config.toml
n_head = 4
d_mlp = 320
positions = "rope"
rope_base = 10000.0
rope_fraction = 1.0
qk_norm = false
tie_embeddings = false
parallel_block = false
init = "uniform"
lr_mult_down = 0.7
beta1 = 0.93
warmup_steps = 200
train_tokens = 378000000
dataset = "wikipedia_en"
Each number is 128 + 32 x the weight over the matrix's rms, rounded and kept within 0 to 255. Layers, rows and columns count from 0.

# layer 2 MLP gate, 320x256, rms 0.126, rows 199-207, columns 128-255
[[156  85 172 170 146 179  93 107  45 122 152 156 119 105 162 128 122 118 140 173 213 119 155  92 189 156 112 137  90 112  51 124 134 125 110 138 125  99 148 187 112 136 165 123 133 168 141 163 126 124 232 145 119 153 154 104 199 142  97 131 147 131 135 104 160 147  90 140 151 175 151 162 120 174 109 176  80 148 143 126 133 171  82 148  91  69 125  92 119  94 155 159 133 153 117 131  75 164  69  98  82  90 181 188 158 139 174 168 142 142 134 182 164 220 164 142 136  80 135 159  85 169  97 114 161  98 181 113]
 [164 178 136 137 165 117 145 123 129 156 124  62 179 141 117 158 116 165  98 141 152  89 168 151 146  91 153  70 118 101 123  85 148  98 155  99  82 120 118 107  88  90 173 140  65 137 146 143 123  98 173  86 109 123  53 135 154  58  69 129 130 125 117 130  96 151 111 106 107 118 168 143  96 177  95 108  95 184 169 117 109 148 164 151 146 109 191 120  52 141 108 125 136 168  79 139 145  78 160 130 171 113 189 155 130 122 111 112 121 117 159 149  87 146 138  96  87  69 122 140 118 127 142 110 160  78 120 152]
 [108 104 115 128  80  99  60  75 105 134 109 159 133  68 151 115 164 112 161 124 141 130 100 115  75 138 189 140 180 138  76 159 157 129 135 136 130 120 112 106 142 109  92 103 123  65  88 111 181 123  77 147  82 130  93 156 146 109 146  79 108 145 145  91 118 167 153 127  98 131  52 195 121 128 150 148 151 116 117 133 146 118 143 161 186 158 153 126 102 168 129 153 125 145 132 119 191  67 120 108 129 147 160 204 135 135 161 128 121 126 162  66 149  82  98 125 108 141 160 152 133 101 152 128 137 128 136  93]
 [121 142 100 136 126 134 110 113 135  90 149 153  97 159 150  84 155 113 135  31 140 150 139 128 222 139 140 104 126 106 157 122 138  84 119 129 200 144 108  65 161 113 189 140 117 114 134 128 189  79 133  92 159 108 128 187 109 142 126  92 134 130  93 148 120  97 140  94 224  71 175 172 142 101  98  73  76 121 115 120 110 125 146 103 139 129 111 112 125 146 154 172 158 138  72 152 156 124 114  93  90 158 142 151 112 168 145  66  98 110 176 182 177  98  74 131  73 123 154 125 157 154 152 176 150 144 125  79]
 [136 133  85 174 118  83  92 127  67  83 126 172 192  78  70 138 154 117 171 151 192 160 160 117 130 153  60 109 131  97  65 104 124 198  81 123 122 154 169  41 136 137 110 148 107 164 151 159 180 117 161 172 126 146 114 110 123 161 129 113  30 130  89 176 102 121 111 148  89  93 167 149 175  31 122  66  78 118 113 169  54 113  77  95 110  95 191 111 127 116 136 105  95 132 131 163 109 129 157 129  55 100 150 152 181 158 201 155  74 121 195 136 137 182  79 128 124 132 163  83 116  93 144 110 128 105 116 139]
 [144 131 106 121 217 133 109  86 135 107 119 100 116 155 135 121 129 131 100 117 150 143 210 143 137  67 162 140 166 102 130 120  63  92  95 136 182 154 127 108  90 156 110 129 124 159 147 114 146 128 102 108 110 127 136 169  76 103 101 132 114 135 125 138  97 140  89 115 101 111 109 117  96 167 102 155  88 138 160 158 162 181 123  89 127 119 100 149 146 162 147 138 102 130 143 106 129 135  55 136 154 135 112 152 128 119 141  56 174 130 159 112 155 139 131 133 131 118 106 131 125 163 140 102 156 136 158 155]
 [173 124  74 119 108 112 176 158 117 148 131 158 109  94 111 164  83 102 188 129 135 184 148 131 131 132 123 135 157  99 163  61 156 119 136 101 169 148 161 114  87 184 161 110 150 133 162 119 102 108 104 142  80 106 151 172 130  71 165 174 138 106 111 105 108 134 108 112 119 127 178 143 155 119 198 171 110 126 155 150  97 135 124 128  90 157 134 135 156 111 172 190 131 161 130 144 148 111  96 188 110 145 139 154 170 154 123 169 124 107 213 114 199  38  93 100 158 155  97 161 139 129  97 139  93 121 104  68]
 [138 107  71 159  75  64 121 110 130 148 159 189  81 101 138 187  84 112 158  97 118 131 133 188 102  82  91  32 182 115 136  60 155 125 136 154 125 179 100 180 141 138 133 183 113 172  46  95 122 174 107  68 145 147 129  71 139 121 200 153 155 169 164 111 179 168 129 183 179 141  93 140 138 144 102  76 140 121 161  83 175 121 123 102 126 156  85  89 146 107 147 113 129 122 115 164  74  90 131 115 113 100 199  90 118  48 210  60 136  97 107 139 139 108 176 176  82 161 100 142 162 136 154 101  91 134 136 152]
 [ 31 152 105 113 132 107 139 173 151 137 144 207 122  85 151  76  63 153  96 144 129 112  35 153 166  49 137  93 162 126 138 142 129 149 128 168 131 165  87 196 136  93 118 122 138 133 149 126 145  99 129 208  91 160 150 108 155 131 108 148 105  79 152 108 138 160 185 211 172 133 109 194 182 113 112  97  89 165 166 122 111 120 126 119 174 119  98 171 112 115 150 175 128 105 114 101 159 107 143 116 125 144 186 151 151  99 138 121 174  94 105  88 137  83 100 136 125 174 137  86  89 196 115  79 132 160  78 104]]
# layer 2 MLP up, 320x256, rms 0.123, rows 199-206, columns 128-255
[[ 97 219 108  87 117 196  89 131 129 173 109 146 121  98 138 126  97 188 182 147  96 171 128 167  92 127  59 162 172 151 114  79 206 119 122 142  95 144  89 193 110 120 113 209 137  75 110 114  87 144 143  95 123  82 154  96  70 101 142 129 138 170  85 122 148  78 104 116 189 198  64 148 153  52 152 169  57  85 148 126 129 124 112  84 104 115 109 171 159 157 122 123 131 166 119 163 147  90 106 130 190 118 111 105 205 128 118  70 177 122  40 188  29 114 126 123 121 100 140 142 113 118 111 161  92 125 100  64]
 [129 135 118 121 117 131 160 123  65 107 192 219  90  98 140 151 122 114 132 110 171 178 154  89 117 140 118 119 113  97 127 159 135 171 108 156 126 141 187 136 135 147 130 111 170  94 126 192 158  88 100  91 105 163 132 144 130 173 134 180 105 111 118  87 104 120 113 142 172 122 115 155 153  59 115 100 138 203 137 136 105 111 134 133 102 163  86 140 107 137 184 132 132 133 122 151 113 150 155 142 165 166 100 134 111  94 114 119 125  44 163 128 131  94  65 127 156 177 157 133 107 154 131 154 144  81 191 134]
 [110 101 171 214  79 139  82 102  77 107 117  87  74  83  90 126 103 133 178 127 145 167 102 139 177 166 150 164 154 121 121 123 126 128 202 142 132  93 113 128 117 113  83 144 142 117 124 172  71 140 171 149  75  93 106 175 125  83 151 114 139 112  84  66 142 134  94 104  74 124  92  90 150 128 111 130 104 113 111 157 145 111  99 140 161  75 178 164  95 157  63 162 159 122 121 112 139 128 111  96 122 114 124 168  86  98 127  96 134 103 185 125 166 154  81 151  23 106 133 137 105  52 122  62 147 155 144  67]
 [112  84  88 134  98 137 149 143 142 188 136 110 139  92  94 125 153 168  86 116 168 116 119 181 119 112 138  95 111 143  74 183 147  96 115 132  86  82 173 145 125 123  85  91  81 112 132 116 146 146 107 185 152 178 151 108 117 111 117 123  94 170  83  94 152 133 141  14 117 131 172 136 135 139 114 158 160  95 114 192 166 129 105 166 128 144 178 140 125 113  97 116 109 137  93 148 149 135 155  84 181 100 115 111 106 112 135 116 135  69  71 156  84 114 158 118 139  99 116 114 120 130 133 103  86 144 109 217]
 [118 109 149  81 137 217 114 163 175 183 154 168 165 155 170 129 173 196 196 145 159 141  57 145 114 143 188 139 109 104  96 129 117 120 178  70 113 115 116 145 143  70 214 114 160 167 220 159 126 153  89 103 117 170 160 107 225  97 165 178 171 121 150 148 118 171  84 186 197 147  74  84 124 116 114 175 114 130 122  75 152 211 172 122 129 136  90 125 106  89 122 141  96 142  34 113 153 149 135  89 199  62  55  99  88  77  90 154 174  69  93  45  91 129 125 124 143 144 112 135 185 136 105 133 155 141 154  81]
 [171 132 107 130 140 112 135 100 140  62 134 119 129 125  90 143  82  66 107 108  81 140 149 135 148  65 185 123 132 132 176  98  76 116 110 139 159 131  92 127  97 102 128 138 115 104 154 139 169 134 133 105 114 149 127 161  63 123 107 117  77 128  77 106 112 151  71 152 114 119 139 146 104 145 154 152 140 121 160 106  91 182 159 127 115 114  74 152 130 172 150 150 136 104  82 116 120 111  86 128 137 163 141 184  76 115  88 137 105 148 139 136 137 142 167 122 122  96 120 145 110 145 174 162 155 100 134 160]
 [ 96 157 129  91  91 153 115  66 108 111 124  80  93 140 128 134 146 165 135 137 148 191  87 122 179 106 113 105  81 131 145 124  75 112 134  39  99 121 122 141 222 149 130 100  54 102  86 161 113 115 173 149 113 154 115  99 128 142 105  87 126 169 140 176 112 162 134 130  71 181 131 129 129  90 155  98 165 163  89 155 151 109 128 158  99  69  87 165 163 139 156 180 123  86 128 135 105  90 167 104 142 152 118 151 102 133 132 136 128  89  47 118 147 150 148  43 174 134 154  76 180 176 149 112 147 113 121 125]
 [132 149 127 166  99 199 164 118 139 126 148 194 144 106 145  90 152 143  86 164 172  64 110 152 180  26 139  64 162 117 128 141 125 138  98 178  78 155  92 156 144 244 157 170 142 170 100 108 131 174 137 153 119 186 205 121 191 107 149 139 150 114 171 119  73 169  91 133 197 115  54 184  96 142 177  92 111 183 109 105 139 181  42 127 122 147 165 118 132  91 166 120 163 148  48 119 192 130 161 129 156 128 132 137 163 157 158  80 162 141 143 134  61 147 150 181 121 131 144 115  72 127 188  77 141 126 160  94]]
# layer 2 MLP down (transposed), 320x256, rms 0.0703, rows 199-206, columns 128-255
[[101 172 100 127 161  68  95 106 104 171 149  96 134  75 164 130 171 140 123  99 103  83 137 158 117 160 150 150 131  92 129 202 114  80 125 100 134 142 112 134  96 130 178  79 132 154 147 169 116 117 109 158 187 116  87 130 105 159 162 156 111  92  97 135 107 172 111  89 125 147 142 116 187  92 130 146  72 104 104  93 165  98 183 106 125 218  55 106 110 108  84  97 122  97 111 151 112 140 107 150 125 155  71 130  75  57 129 130  72 155 124  95 115 145 120 181 128 140 122  81 160 153 108 169 108 159  81 176]
 [113 128  99 140  91 155 154 153  99 117 124 144  57 117 165  99 147 118 111 105 132 186 134  52 148 186 159 161 128 107  99 152 114 128 126 153 121 170 129 133 119 158  81 124 129  96  91 143 192 113 132 156 127 162  93  97 128 115 136 119 110  95  82 148  66  58  97 116 141 143 133  35 130  95 167 121 125 125  79 163 119  99 142 131 148 104 143 129  70 148 130 163 105 112 149 106 193 193 105 103 125 143 119 100 156 120  98 105  81 141 137 102 126 136  79 186 145  87 131 106 109 119 106 139 101 119 203 133]
 [ 91 137 128 172 164 108 136 100  88 160 114 120 157 136 106 127 106 108 138 194  80 129 161 127 154  60 112 156 108  55 141 186 163  98 150 169  89 160 163 126 186 141 142  86 126 114 120 107 169 159 100 119 131  91 137  74 144 151 113 130 173 156 107 157 171 100 169  98 135  97 163 146 134 134 145 123 212  58 120 166 119 116 112 126 150 172 159 137 136 108 105 135 157 111 147 117 132 110 136 167 149 134 108 129 155 127 158 112  82 122 116  98  79 126 110  90 126  84 118 178 180 138 157 170 111  96 111 158]
 [137 189 100  88 146 142 153 150 112  83 114 174 113 142 135  48 179 155 128 130  82  90 179 133 102 152 133  90 147 165 128 138 120 117 140 118  97 123 172 150 114 117 104 139 107  92 126  89 155 255 186 155 123  92  97  95 150  87  90  83 123 131  81 113 105  91 142 129  78 133 134 107 127 115 124  66 159 135 106 186 134 101  72  87  76 107 117 170 120 165 116 143  81 116 124 135  97 101 110 117 134 128 137 174 140  87 120 110 158 171 153 125  85 124 183 111  85  57 183 125  78 151 115  90 153 184  95 123]
 [174 112 130 165 151 124 102 130 130 191 116  11 176 116 121 158 115 153 107 119 117  77 144 119  85 116 111 154 123 166 110 161 139  73 120 123 136 113  64 148 176  99 142 142 114  61 121  49 160 236 110 138 149 144 145 145  94  80 149 128 158 154 111  74 149 120 116  50 124 146 157 157 185  73  92 149 134  78 129 111  64 130 116 135 106  96 114 132 176 131 149 129 100 109 127  75 130 149  93  95 108  90 110  76 146 108 111 141 126 118 105 176 116  96 130 149 151 141  90 134 139 161 137 139 148 134 155 143]
 [180 131 140 115 170 117 151 138 205 144 127  60 111 146 115 114 153 172 129 113  93 119 160 156 137  91 118 111 119 183  94 138  87 160 147  99 133 144 147  65 145 103 111 108  89 142 171 126 137  72  95 125 126  88 106 153 161 146  95 165 155 186 111 150 149  95 114 123 139 118 145 120  83 111 149 162 187  87 140 166 100 201  95 166 161 145 131 144  84 168 108 170 114 151 118 109 135 156 198 107 169  96 149  65 139 182 111 105 122 143 129  78 136 122 103 150 104  98 153  99  93  87 125 138 121 190 154 118]
 [120  89 121  85 124 130 148 188  98 148 130  81 144 179 110 137 130  92  98  98 114 180  70 102  82 105 124 142 106 192 156 117 157 166 136 211  98 131  99  99  89 168 177  64 179 160 108 124  58 202 134 138 129 156  70 176 155 187 125  80 117  95 141 179 157 165 114 108 128 200 165 163 159  86 180  87 123 112 154  93 161  88 149  70 120  73 174 128 115 154  96 113 117 158 175 140 113 135 127  98 155  98 137 130 194 121 191  94 153 115 152 155 100 168 111 162 166  93 153 107  99 132 128 122 121 118  86 106]
 [ 99 160 113 101 145  66 113 144 140 160 119   0 118 132  69  99  76 114 150 178 125 159 141 135 155  90 101 143 156  96 166 156 117 176 191 110 134 107 170  81 114  66 115 103 124  92 164 171 160 192  85 186 181 158 148 155 107 202  95 154 130 131  65 144 140 142 179 146  83 118 165 152 134 150 129 148 175  69 155 157 121 133 195 128 204  99 109 152 121 187 166 136 150 136 146 162 153  84 120 129 129 153 126  96 137 118  86 166 167 101 133 215  57 129  88 111 167 162 153 112 208 115 116 100  85 114  85 148]]